Weights of a small transformer language model.
Size: 16 layers, width 384, 3 heads of 128 (1 for keys and values), MLP 1024 SwiGLU, vocabulary 8192, 28.3M parameters.
Training: a variant of SOAP for these matrices, 764M tokens.
Each number is 128 + 32 x the weight over its row's rms, rounded and kept within 0 to 255. Layers, rows and columns count from 0. The size above them is the row's rms in percent of the matrix's.

# layer 4 MLP up, 1024x384, rms 0.0478, rows 530-538, columns 0-127
size [ 90 106 101  99 104  89 100 100 121]
[[150 150 120 103  95 135 117 167 102 144 153 138 133 110 117 119 106 142 128 137 122 128 117 126  81 140 173 101 126 131 158 115 166 113 187 168 102  79  99 140 183 170 143 124 130  83 181 110 163  52  59 142 127 128 102 134 171 132 195 139 100  88 148 122 133 145 171 161 154  80 123  64 125 193  57 120 142 102 110 122  91  96 102 127 138 148  82 153 108 105 130 126 101 179 152 135 118 103  82 137 147 121 120 140 163 161 161 122  75 115 107 183 113 140 103 162 138 168  96 116 145 170  96 150  97  86 115 134]
 [113 128 168 156 146 137  98  32  85 135 116 174 152 139 137 138 115 116 158 125 140 170 119 182  87 167 157 155 194 123 118 108  67 162 121  62 134 111  82 200 166 140 104 136  86  85 154  70 128  67 134  97 108  79 138 151 121 142 133 101 116 114 120 100  97 100 145 155 171 125 113 130 178 118  24 133 155 167 118 133 110 137 151  77 133 165 115 124 120  79 101 204 128 125  85 113 137  92 141 152  89 118 185  13 122 143 183 147  80 106 108 165 154 183 138 129 108 182 116 178 148 168 161 124  82 125 148 105]
 [147 107 105  89 130 141  81 155 119 123 180  80 109 147 119  95  79  83 112  85 112 129 156 159 102 158 176 124 181  87 168  89 133 152 133 148 127  61 184 122  94 189 108 159 131 139 101 150 140  96  77 193 140 143 109  99 124 124 174  84 164 158  84 136 218 158 160 124  90 132 157 123 150 115  61 123  78 122 135 147 108  98 100 143 160 134 136  70 139 126 175 186 142 113 188 120 108  96 148 124 112 168 153 110 130  75 128 130 128  76 119 134 206  89 114 144 113 134 136  95 146  55 119 169 129 139 114 167]
 [104 149 109 140  77 117  73 130 190 183 177 143 154  85 154  82 116 162 164  66 162 128 174  87 114 111 181 145 126 142  38 155 135 101 115 140 102  73 127 145  78 125 159 170  98 141  49 143 117 143 146 131 175  89 108 197 147 194 172 164 148 113  88 119 130  86 120 129 167  89 115 125 110 146 217 165 125 140 114  84 126 165  91  97 147 143 142 123 135  70 129 145 143 170 160 116 138 129 168 130 151 147 164 123 161 157  95 111 121  95 122 117 133 204 144 131  83 134 206 182 126 163 140  89 113 103 189 114]
 [ 99  44  70 113 103  63  85 147  96 132 113 173 164 143 146 144 146 132 158 161  78 176 174 151 161 170 157 136 131 183 190  86  99 138  86 117 159 117 153  86 155 133 140 131 139 191 150  99 118 115 207 126 139 146 141 112 111 139 114 134 189 134  86 186 124  73  85 171 104  58 135  95 153  86  91 103  76 103 142 123 136  69 128 121 173 151  77 150 124 156 144 107 153 135  91 140 150 142 141 170  81 162  98 124 138 147 125 120 140  82 164 146 110 160 132  87  47  99 138 125 120 120 111 142 146 139 103 101]
 [158 127 100 100 139 122 109 181 157 166 114  56 149 176 133 177  99 170 111 138 120 136 157  88 206 121 155 134 186 119 130 115 127  83 186 120 114 176 117 133 115  96 135  82 118  89  76 153 121 166 119  61 120 187 129 172 126 136 141 171 137 109 128 122 172 130 121 104 173 133 126 228 138 165 115 112 139 117 115 138 149 121 152 121 126 128 130 151 123 147 123  99 114 113 207 109 111 141  87 157 195 121 142 152 161 146 171 161 115 120 185 138 103  87 161 133 144 139 100 190 170 141 134 154 116 124 108 144]
 [101 166 166 145 136 165 114 150 148 132 177 120 108  95 120 148 108 139 133  66 151 132 144 102 141 144 206 150 119 102 145 135 130 144 131 129  93 154  99 165 160 122 134  89 145 142 119  90 150  96  92 166 133 131 111  88 161 181 140 169 165  98 140 135 138 148  95  81 145 171 140 152 151 100 142 216 140  68 114 124 136  88 118  99  79  67 186 140  99 121 171  45 150 166 191 176  97 134 136 119 154 103 159 123 163 130  76  61  92 153  77  80 101 132 152  95 141 205 111 146 119  70 135 150 134 128  80 139]
 [116 112 138 153 129  76  92 114 154 138  81 141 108  95  87 155 132 150 118  80 154  99 176 133 165 133 108 119 176 119 137  97 122 135 133  59 132 159 163 131 126 138 130 145 113 105 128 194  80 112 158 169 117 121 176 140 121 134 116 103 119 144 128 110 108 130  48 139 119 135 157 217 147 113 105 118  79 158  83 154 120  84 126 148 112 124 125 105 174 147  69 122 119 171 111 128 120 110  79 133 122 134 111 143 109 119 128 119 121 112 175 118 170  56 132 155 143  84 103  81 106 166 179 153 139  76 212 153]
 [173 170 125 130  84  97 164 160 125 131 134 150 175  82 174 128 129 155  93  68 114 134 156 159 155 133 179 165 126 117 149 160  94 151 168 107 116 107 156 128 113 138  69 132 104  72 122 150 206 102  67 132 144 120 147 155 166 116 133 215  81 179  84 142 170  84 126 168 140 124  83 102 138 142  75 119  94 175  84 119  81 143  67 126 172 108 144 146 138 146 142 165 134  79 128  71 126 137 116 138 106  91 140 124  93 125 147 121 169 201 102 105 107 106  44 152 122 158 144 101 116 104 128 158 171 161  67  87]]
# layer 4 MLP down (transposed), 1024x384, rms 0.0483, rows 530-537, columns 0-127
size [ 87  98 101 102 104  96 103 103]
[[130  98 102 155 105 123 144 148 134 133 125  99  85 129 190 164 146 104  79 128  93  68  75 160 107 133 145 120 161 142 132  83  80 137 126 102  65 105 154 105 144 104  79 102  99 106 112 153 145 113  90 137 120  87 118 125 163 156 112  91  89 144 135  94 137 125 140 154 198 103 127 129 168  63 160 134 161 127 161 120 108 113  86 114 148  57  66 156 166  90 190 103  87 122 125 155 135 132 149 174 115 101 155  85 109 151 112 153 113 164 171 142 124 146 160  84 138 150 112  89 134 215  97 141 143 158 112 112]
 [126 141 189 139 134 106 118 123 103 137  93  93 187 134 181 185 148  72  87 124 120 137  92 157 144 178 115 140  86 189  92 146 172 133 106 140 160 104 129 197  66 120 125  90  95 110 122  76 106 106 133 156 160 112 186 191  85 141 147 169 134  70 159 116 116 140 139 155 172 166 126 119 208 108  71 159 183 124 139 162  89 135 106 125 148 144 155 122 118 178 119 123 133 140 113 112 143 165 148 157 134 206 165  96 173 164 101  85 125 108 188 138 184 128 138  87 104 145 156 136 140 114  75 124 128 140 125 166]
 [162 164 110 132 103 106 135 116 157 195 100 100 157 170 105 160 113 135 135 127 155 125 109 128  88 162  51 105 144 152 147 103 148  70 178 151 120 138 163  81 169  80 145 134 159 153  93 178 129  65  88 145 152 126 162 118  98 115 137  92 118 154  74 176 115 125 152 168 101 123 128  87 149  81 128 126 127 133 132 160 147 158  58 126  95 151 138 146 114 139  98 171 165 112 121 161 160 102 166  98 114 106  85 210 175 109 125 125 179 164 114 153 114 155  62 165 123 112 165 158 149 117  55  62 132  74 118 113]
 [175 151 168 163  72  95 128 151 161 145 135 114 149 122 109 107 146 204 145 123 118 132 104 129  84 157 110 130  85 132 100 134 102 101 128  88 106  82 150 132 121  80 167 101 130 163 161  82 176 135 127 103 138 110 116 163 107 102 119 184 145  77 101 193 122 156 188 125 102  87  86 129 138 140 114 200 151 134 136  99 103 154 102 148 100 113 144 139 128 103 185 156  97 180  95 119  96 138 161 109 112 148 106 165  71  98 112 131  74 164 174  86 139 142 128 130  83 116 163 149  95 161 170 114 133 105 204 133]
 [ 88  55 171  78 137 132 136 127 127 150 102 151 107 142 121 146  80 159 153 116 149 162 125 182 113 144 137 108 118 195 114 189 130 102 142 162 143 201  92 123 112 140 158 102 134 102 163 125 145 114 120 139 142 167 174 162 184  81 116 140 127  97 105 113 168 104 111 122 140  98 111 102 160  90 116 136  38 212  83 102 110 147 107 166 141 112  87 157 128 138 175 202 113 117  79 152 137 109 141 173  83 154  91 140 199 129 154  99  92  55 164 118  90 144  83  71 137 144 163 176  79 125  80 126 141 153  97  78]
 [121 147 108 128 131 204 143 132 122 166 163 112 181 161 152 128 140 161 107 155 133 147 146 189 125 140 161 104 179 134 164 105 139 145 124 101  69 183 108 123  91 101 106 147 112  86  85 162  67 130 181  77 126 165 106 180 158 118 141 136 152 116 157 100 125 109 113 141  72 144 177 182 168  97 182 136 154 123 102 120  78 162 124 156  80 121 169 169 107 137  88 141 147 128 155 145 116 104 135  97 175 110 148 120 139 121 124 117 168 156 144 151  96 163 189  97 111 134 137 118 119 201  71 103 167 179 110 200]
 [106 130 119 212 152 160 130 138 103 138 171 124 111  51 153 107 117 122  87 115 101 152  79 120 131  99 137 107 132 149 192  97  63 134 149 130 109 129 111 103  95  98  91 104  80 113 119  93 135 120 100 144 116 132 185 100 105 135 120 128 113 124  87 120 149 113 115 107 189 161 157 137 111 164 119 165 124 124 130 165 112 182 121  97 119 107 108 135 136 128  95  81 143 185 161 197 119 120  99 115  92 162 147 137 147 165  45 102 116 129  77 109 115 164 122  92 111 217 173 152 156 117 101 181 114 130 179  75]
 [158  99 128 135 102 113 147 112 155 108 133 115 114 106 137 141 153  84 124 131  95  51 137 108 155 126  97 132 140 129 130 159 118 107 143 103 124 163 150 116  97 159 115 111 109 105 155 148 145 134 146  86 117 160 129 155 141 197  77 155 115 132 111 109  73 155  68 125 101 113 124 138 160 104  90 165 111 183  58 167  92  99 104 114 113 118  92  93 142 179  79 176  95 120 121  95 115 160 116  43  71 127 114 119 122 139 115 141 157 171 128 147 119 107 117 143 165 158 121 122 130 142 170 240  97 128 188 185]]
# layer 4 MLP gate, 1024x384, rms 0.0488, rows 531-538, columns 0-127
size [109 100  97 104  92  97  97 126]
[[ 94 124 170 156 188 160  82  91 140 102  49 160 106 129 108 118 157 115 113 153  68 119 145 139 156 159 166 118 161 159  93 109 131  89 138 148 138 147 121 159 114 125 125 107 145 105 158 127 133 109 105  67 117 126 127 143 147 130  84 217 135 154 112 167 112  91 107 205 118 113 132 146 132  68 112 175 174 156  78 158 115 187 121 141 125 138 113 126 110 100 133 167 117 115 112 133 173  81 128  93 106 180 147  98 105 106 138 173  94  99 154 128 147 102 125 174 140 152  94 135 159 129 115 188 120 125 149 118]
 [129 162 164 111 107 100 119  83 106 129  84  91 177 143 120 110 121  43 132  81 186 154 165 118 122 110 121 153 131  55  24 107  52 112 136 124 110  94 146 143 103 121  76 166  75  64 131 137 127 149 158 119 167 124 115  98 135  70 153 117 129 136 106 143 122 106 201 151 133 101  80  76 113 106 130 156 107 118 118 177 113 159 161 148  98 116  47 107 143 163 156 138 154 122 150 105 131 112 146 130  89 142 169 104 146 132 125 148  99 112 103 143 151  54 142 140 130  73  85 100 135  83 121 105  99 131 112 139]
 [111 119 129 130 144  99 155 149 124 137 178 159 205 128 105 181 129  99 136 172 140 145  97 145 109 137 142 109  81 135 139  90 155  94 118  94 101  93 115  80 158 112 114  80  95 104 188 161 144 145  48  76 175 123 104 135 129 135 114 125 104 144 145 126 134 130 138 139 121 141 165 104  83 124  83 181 141 154 135 118  99 144 127 115 169  92 111  80  47 206 110 147  84  39 114 159 105 101 110 121 134 150 160 179 119 131 107 124 130 173 112 170 122 157 143 161  98 103  92 142 156 141  59 137 110 144 115 216]
 [122 219 147  90 181 164 161 119 134 123 150 150  96 124 127  57 140  91 107 132 159 141 110  56  75  89 124 135 125 124 138 104 144 126  78 151 116 158 113 101 145  76 118 112 151 165 107 137 100  99 113 130 120 115 152 116 147 138 113 174  63 137 140 158 153  97 121 129 110  98 137 159 122 120  88 104 144 148 125 184 152 117 131  88  84 101 146 120 138 126 134 139 126 126 105  84 171 148 144 131 149 123 109 113  93 192  89  94 111 194 122  87 163 146 137 162 108 108 146 130 203  84 197 115 125  87  74 128]
 [118  85 138 133 136 122  75 119 161 122  75 106 172 120 120 137 108 106 168 114 148 117 158 131  75 159 114 142 113  95 119 124  93 121 140 137 144  97 106  50 125 121 113 142  74 161 107 168  67 106 140 119  78 106  92 106  70 147 110 104  82 137 128 175 172 149  91 169 169 153  38  55  86 134 113 123 113  91 135 120 143 176 105  77 113 140 125  91 154 121  80 145 158 122  63  87  78 155 104 141  66 185 146 110 109  84 133 125 127  76 173 171 187 156  81 109 150 154 169 194  94 160 146 167  96  71 103  84]
 [129  50 107  97 132 118 120 138  82  80 138 143 124 137 171 112 179  65 145 177 146 116 142 124  91 128 132 147 111 155 145 190 167 163 113 153 126  79 208 110  34 212 138 120 136 100 103 149 177 138 145 141 125 117 162 148 168 128 138 136 118 111 121 172 136 139 167 159 121 124 143 142 126 113 156 136 112 155 129 100  89 104 111 108 159 122 152 111 193 192  74  90 162 148 162 127 157 124 150 132 120 135 100 141 169 168 175 163 126  89 115 110 186 103  70  74 162 166 147 161 169 208 179  69  71 173 124 111]
 [122 172 139  90 117 110 146 169  98  92 157 109 130 106 111  93 157 132  81 122 129 106 114 129  96 133 151 121  79  77 142 119 136 159  82 143 111  63  72  86 106  97  91  76 126  91 107 168 160 121 113 135  87 135  92 122 132 142 181 140 178 140 172 162 113 160 130 100 113 154 113  89 133 122 167 166 128  68 114  98 103 113  82 103 119 183 141  68  98 122  78  97 148 150 121  93  82  87 140 105 108 182 139 156 113  85 147 131 128 132 154 109  85 112 129  96 127  88 145  82 113 212 182 111 170 134  77  67]
 [125  95  52  61 142 128 132 154 125 100 114 149  91 108 103 163 115 144 159 157 146 128  74 102 107  74 113 164 163 109 130 144 112 114 160  91 153 168  63  99 128  73 160 120 175 172 186 156 102  90 132 118 152 117 151  82 162 162 123 129 177 161 139 135 129 101 171  94 161 106 143 135  99 102 169 202 122 157 175 135 113 156 140  86 117 100 175 110 197 136 101  50  86 134  81 129 122 109 101 143 141 117 178 204  93 149 151 168  87 190 112  91 151 160 103  93 113 161 116 134 116 100 106 149  76 169  60 141]]